Part of a small language model's weights: 3 heads of 64, no biases in attention or MLP.
Each number is 128 + 24 x the weight over its row's rms, rounded and kept within 0 to 255. Layers, rows and columns count from 0. Numbers have three digits each. The size before them is the row's rms in percent of the matrix's.

# gate: layer 4 MLP gate, 512x192, rms 0.0831, rows 272-311, columns 144-191
# up: layer 4 MLP up, 512x192, rms 0.0815, rows 272-311, columns 144-191
# down: layer 4 MLP down (transposed), 512x192, rms 0.0856, rows 272-311, columns 144-191
gate272 102:121147140142096096154097144132132137190125124142099106155145138118121118140138151120129135121155134113159128151188125126133143111133102138100125
up272 099:128136144130124149114132095093120124132145129148108125122128136111120093124131139144128106128142126150135118131109117167146124084141138150144166
down272 097:133117134126137131171160145122112137124144149109142139151146153094096141177137106110083157121120121098149099132127165088097092116104073169145114
gate273 094:124130082143124132152118126091148115116144159132120151176129113101132125171112103133142103124132122119116109141129092135114116131187133110078110
up273 099:150129093121138124096129124123143162125145161136155131157146161130139159144154086195115166128119129141095109152120113148100105180163109118081128
down273 101:116167123142146169139142140122146118080136159118137119118158111080136131128143145148131108146110123142131121108118119134120118157091125129148138
gate274 091:122139128162143122046122128150092108123103147121079110166124119131115115171163152128124128096133141158119145128130157142150146109173135118114135
up274 102:126149127157091107117129131109193105096105122147129129158171131120149147082147124119083136124146108122178120135100082105124156136100120114101127
down274 093:101141133117151120123116137141130128118120121138100135151143112126099130108124115155205087154140143182110105147159138122112097121126145146169189
gate275 102:089099091128137158107144104164145116151131133124152121151123122109144122124156117133161134164150130159166131102131123098117122088101090176113131
up275 104:097072110125096139093179139110162114081180133138166131143114124104144149131093107119125137146157117134129103129121134119134127110151123100179083
down275 109:094090073158115100153167128151142152152142108131097123128146177095148156117152089125132092143138126108139122117123127157130113122126131147163108
gate276 092:145101144122079129113153147103128133096123125115130127134109109134128094101150156106123187115108122071124084147146166093176159076113136104108133
up276 087:112135167128181163127119100141111122119132110118105148119118119126138129117143095105139068096123148099127106164120168117177114138111099173112106
down276 093:133120129135139134142139123119161149160129147082168128128113115150111177165103150148112139126134105153133160125118130068121103118120131127142112
gate277 099:112067138115126134149137100137122098125118119073142143135100073121121107112180142132134125142162115138129095146075152116142153143166162116105186
up277 094:161129130140130088169103107121111100145140134159183081116134115097116089148129128114157136129106041149117106114178097131116172143151082138126087
down277 091:124159119161125124105162101133154124128160128152167122145135126118145150121138103094091134135189087121099171120139134111097151124164090165108113
gate278 099:137107127138132102131140166161118133165116101098121122069105130157152142098093157123141102165138096143100092116172119133125146113137132138139119
up278 096:121119146143123128126086145101147127109116123117102093071129126134150171125166145105163111132137112106120110110129064100140132106101116113154095
down278 102:138144122119124118095166136165153122134124123137096101090146119092169121093107106123162117124110150146155150142109135132133119130143152145118121
gate279 107:124134132146145100129117158163131150146148145140127088108118111132138168152080141119134120134122143109158124080113151102076180143116142104099088
up279 100:163131131117143131117147129127151103147150096126132133142095147108127113119117117164141105119126134151115135128180110152119095125145169102122165
down279 098:122175083152132115103143113111113136148124139129138158176149138115138158151129162154095137117118144127064131112118111129128108105174144064101106
gate280 098:138132113139129108145119117108146182108152148131138142102124117161151109137098147092096137135122140149129154132117089139095134164129135104079136
up280 095:104114114169120145127187138121152172102087130109118125087113134118120128127132113133116148092115171142160136167115108154138121157111150116135102
down280 097:115114162153170128134142155128098149146190098144105139104135127145162126161112104154094131114106157150163129172132117159090133152118148108135147
gate281 109:146169132132125177137137147102202114128131114112082122101144094124158144094117098125129165099119159148136162147113096084126109136175136134084145
up281 097:113113127169115141181153170148164128119165119108129132111119129086137114117106121123143113074113155095105123143134162115085138138101133093138141
down281 105:158185109169140188114168129113145133123204128099136108139135139115132082118132152118129116147127159147128148120107090089142107136117098134124136
gate282 111:124155086088083154156128108127111136121184110187127135152123121104129137116077159107153142141155096113105089153122141097114130067119164159181125
up282 104:117130120133121119114156149136104094119093121140129165132108099109156099111140107128093111147115127144161102088147148112135106091137143137180152
down282 103:121140097137108084106092127117124157117201096127113155144134118150094159139113139129151160115118099104128103121137138135099131128153112110113109
gate283 101:117132062139109109086122133138114111117085156107111126155116098129149139118114141143170102137139104146135123115090158105149184099107136056103105
up283 103:128144119122138127082097108150147174132153157163146158123119130099141145095166135117118134108089118117117139115160132121088143139129134154149127
down283 105:158116142138120119113097149097087127190168112105087140131117135101132114096181178145112090110117138107096139158142128079088082146076159086109140
gate284 102:096148096098140168086136105077125140109118078140146076131124142184125145154149117155156097128116100083121144101066120102134196135127153127160136
up284 096:112147137073102125113131100144170095140129115117123129105098172154135118153104100110117135139113136144134161152112152125113105129168160078144114
down284 105:136071172108132136167135114122151151161106139082109116146153151152129138154058152126147084106096131091139108134130166129149135119124138136110163
gate285 097:103120141119154112170146092163178118110175144144127136108139153114115135100114138137108140123079162136151142121115171126116114148140124101132105
up285 106:127146154113161131151086104140122081122119161146132163121107153107187120118135129103138163130169138131102109104116115136140140141129134135117098
down285 098:159128131070098078123141147163116105137094121135099129105143138121168129141114140130142136144153116108063126151163075118148160136143091119106097
gate286 088:118100112124102104115136139148176117113196111130152172120112092150137124110143130096151109157114091127141175133137122136136097125116100108091171
up286 090:148152115158121134170149127088121080146143130092093140151149174106148117092115126104153079162125121158120125140110146132129156174138109164156147
down286 094:117116133171186117112123123147168102133130117143111117106166129127121113127129116130117154140125140164127164118150174181123110136134076133143098
gate287 106:048133159116084140143122147133124103118126124100110140131136060120131070114107132136166159162177132138131107109102164161140153148123114153127117
up287 105:118121111139091128106110162140108141173091113104123128134156127100129130167151100118110118135153102118135122123133176133140114101107113123107155
down287 100:134138122107138126120116144140145190130097158112146136110125172098108141105095150133142152157102151154134126122145128146103169120179111157143128
gate288 099:129106132168080133122123135151120153125124111142150141114142116117094116098130147116111088131151111120140141140144132121144120126099112152123090
up288 099:119085111120149130112096142097127131130177164140130082117096104168059153124123149053145116176127130116135102103129124143136115111112131123111138
down288 100:128146150103128110110133104131171119064110097135136150131101140101126113177125129158116172153139171112131132096154167083140120110151119137126106
gate289 104:100118150143175120145107132081141189121158153083175153126154168126171121121119158134139148117126105145126098105139147105160113144140131136113111
up289 095:137134168102146135102081119165109122116069133157102135125145066119124125123126155163133142117103157136124157168133118151146159113167135100080119
down289 094:151116147143123121147095103147157115128130133117063066065118121124129127153127094148121129161120126143137151139145146141162118121116135063122103
gate290 092:105091107106165199118131128145144138110137139134116111140121096100157128110134073135123163097147158158091124156142176108127145145093097127132125
up290 095:098106127113110162137156138116133119155130093142070145151141142159132155148163145154125110109128126127092136137106146173124120132130155092142104
down290 095:131093136145049097129104134100114134128128127107118127105121123168126109114116121129121093138099179170133120166139125134134132071144174135123105
gate291 101:121085126134081122094138142134165137131121130161135115101090088112124102170137191117158117125175125117143112123140133092079150110164122143154136
up291 107:118164125138104084133148031079125090114118141137085091130156150131154148137155123123108170140135116196132092111117121108139093147173166183122132
down291 098:140137141096112110104131098074115124142147127170132154134089113145125138123159111103164116070155127109125130106115106084127113143125127129124143
gate292 092:148118138131100155129130123136127120116126123137129107124159139147169076098117161169178149150183139129148154098113159120158179129092140157106126
up292 091:165099133162098126095130129113129096137093113124136143127146116131101137159137163123122063100134120165152154115099114144125106126149130083117190
down292 095:132096128072139116114153119130162171121111109146128158125097087127146094146136130150149124134130109085126122136146166164116142082140141168170177
gate293 091:126114133105090155140111128136151124138107069097104092076143131132117125146146101140131125136120148121126149142148129156119157107149129143120080
up293 090:102161134125128155103116132144092143153118114125110121136122168136166125120134111161127138112125093137144115093148109195135157090210114180131106
down293 093:137112127140098134138107121138153139122159101102113113117098120107107149063108108131151149123124095110123118140066155108139138122124168142137113
gate294 087:117106096157139107166121160146118127138171146146126100115111141145114156127118128121116143155138121123147091156118110131141122129093141111091122
up294 101:175157113165113136156139135092117117142141182133130153106168153128133135141134132078111131107122142112106118125106152114113136126059131084128144
down294 096:106140143150127114111127124113110091149098126141124102170140107154113162109138166131132127136104135106122123133084140148131154134139162095132141
gate295 098:104124099100127129140120147082155128129142104156140155096153125133122159168150143158128086130133087114118097191073134129142109135112116108123115
up295 088:155159132086121147120181093133127153116133138129119132075106121112124100149122124138114106088135090130114102193142093149145136135119081127112165
down295 090:100082078126120131139154107102127134091152123105108119161123110090105147117152111136131080112099129077122124138091118118132094150129140115129093
gate296 097:125104138143087073119204107136156161147137129110119108111103075131114111142093132152114109121178104117156123131143150158155132188064126168105077
up296 095:153097147168136116127083128037098070126112116138114102139136140109172116134102080100107157135134138132102109124157114120036127116138091140115106
down296 098:100152152106124139154118129062142123120134108104081110127095142150108147124130113116127133154088150072144129121138118089091159118158146120095146
gate297 094:150110119097112119136116123117136100114184117098119111116156107106117112157134180129102132125124137094121105102114130141130131138093126098117148
up297 101:099125141138139108111138127084164122112122160196108085125131140128136179143108147140179094102089120162160124130128141133124104148134148149105137
down297 108:119119119169133108142138105149126144095131100127132128106157145140108136106129070077139185121141117153123133088116153116156145170136143110171161
gate298 099:182149105143154128154111143111167067121179133117146115111087137117144101105101151103138093140175114152133129136161097177164126127125108162103114
up298 100:124143143157126119122126133115090161092132143144173128129111160158101165152134136117116127092148163140088110133083135151104172155112105130143127
down298 099:132113129146132115131116155123102135124127140124127111130111143123092118115144133197122129150100128160127115119104137181082112070114160149123112
gate299 098:114116109114111134101141153133102116129112167115143088141114116144152104123098098164126119123142161109120097142123132183066144124126121142082106
up299 099:116139105144104120153140162140152162125142130109107127168076130164134094155112130144109135078109102099125131090087114125107117059113113129161144
down299 099:153117139123106120167135135148151124126111135130130126165151136135088155099104101106123125111130137137081122118116115141081118134127116120129061
gate300 104:114093110136121097128114130140124118137176128121122140136119120131082133164085132126169110103117147160114114131139135138156161110145116147108150
up300 111:131157120083096139112077061179065117127110121130111112106097106092125118123102171117130109109127130075106136173131168142167133135143151112172129
down300 107:126146118115114092144077137138138149156140082156150172078173127171118081159118129146140124104151124129115139154139124046154084126136137088107119
gate301 103:139093187156136114105164115133107115145126146150135140169101116112140095159143156121116083113149141130134138141098112147104172120122119166166122
up301 104:164148124136134128157118126085171098164110141098120114064129109151153123150158122080157153167113089100114095124121139138160139131092108156129135
down301 104:149127119132168077162136114140142114139144117114160136121166141122162102116148133145134085179134139141141139111128138104095124136100156105168141
gate302 100:155150153159096155128100154149120131124083105153108172125095141136110137150108159098136084131099117129163082133119116125152101193114148113155094
up302 093:125148142135114104140124120096175105126128121161125083123126139138145146134164127125144142174163144140116133106109145147153152135120120143136097
down302 098:129160163138139130080141131139111120113134109099120131135091148104131138157117115076173106140126122130128080119149124121150170120173113154138136
gate303 099:146097126116129090145150131170110119106132129123135116144097097181078092122130132110132138116099116102071164147139125116134093153154148154141128
up303 094:155127124173094142116149147127138103130135114095120139145138138137131116122120122104135139133120188107144109099105080146108116094109118199143095
down303 095:140077174158147100150149115154137129068137122182127138144080118168134074132157141138110156146126123107158158135119137157098114101149155109132164
gate304 098:101149103151129110093135085119129127132135064139170160097101105139136076150107092126124150132131100093111090124129139121136123133113120147139149
up304 103:145073134114096166109146109099136184132147150107124141103138162153122165126089134115113144114129064159168147143151115153110149121153160136136172
down304 107:157068137143098179119101099153133181107116171112117132138097185143169172134098172136127107130079076167164169101113136117089110140109127144127138
gate305 104:181126138121147155133161144149124090091169098123126126143086098079110067122074150156129095147162097158118112155137105110138164111146123163142140
up305 102:119123126155076112093153160139117117134129117131133152144131122043135129126120155108077129153157118121095086162132105119114174128120116081139149
down305 108:157107128171110117158091104104103138103123100137112117169117100128120124116086123120078127102115123117089144122163133134125101136125133192115158
gate306 094:136114139121078129134146157138099111118119108151082165164144151159115127185157130108092107101136129100125107107181148155120137126125115086119118
up306 094:147074160106150112175119121124129131146125140125109118092147163134114106112124107105156091099134177109177121101103138076081123105143151130129142
down306 101:125120097147089095156097151186127123091129115117114180108155119108115089121174072097132135045122116117153125128161121138123117135129129107116093
gate307 096:158096143103087117124153145166134104117094138176129117136159133140107095137117156114133127148142102133160134152147139174099117117144159142160123
up307 097:136150155143136146142155100084109135110133135142180124077157150133099115132108169101140087085134095181126113134122152142116141140129119138117091
down307 097:110107149107144126101137124134147122139121102167113177130136141097133126184122121134096142149162166142121113112126144104128133095150066104118101
gate308 095:132147164107083141139095114090102145147088103161145163124138133108092129121146136116096100107136120128174156112138167132098131115166119131150076
up308 093:162140110137168135121121119160126149149107190114131106155131137071112187182131130185097149134156133149112157153128166128086107142125157137112138
down308 098:156136138146127107138107129151121191114116156122142131082141152134101148091117141085136165127149111147131122147162154168103167125087109081146136
gate309 094:163129090171115109088121134151139162128105093125145090156111148110108085140142141130128086126133115108094124162132143122125103133079126134135148
up309 090:138118131092160113114118124105089119109111118196124112099137077103140101131167185157119124131145118121143145125109136109116115150134104148121187
down309 093:134135098131167131129180132145087106112137139132140117157120134128144128120133136134099123140107130152161143151108125127131063142189103131124139
gate310 097:146158091150174178148135103153150152145114167126125150133083129142141144112139130120111143141173132135146109144114136145093109082155142065114111
up310 107:178135111139110083108136156071110106112126119092124101136177126106116133064087082134121133142101128131104113125124141152143134162128102109130132
down310 108:158095153153081124146103084152149132099103119093155145181179105138147116113127094136136138120121155128084144147116119098126108142087115114115139
gate311 102:147183159150093147111144138097140112160135122176124116078115118137074148094151128123124101135128125134132143129150135109104122143149094113122130
up311 093:114098119115119118169103115185125108113146098145124119134132147107151093135112112131093134105143098122119107153101140141090148106155166119093124
down311 101:127135121157134110125178139125147149132113172110109103159144145143105116167151141170119169099132182129103105153122136142162136095134124132109110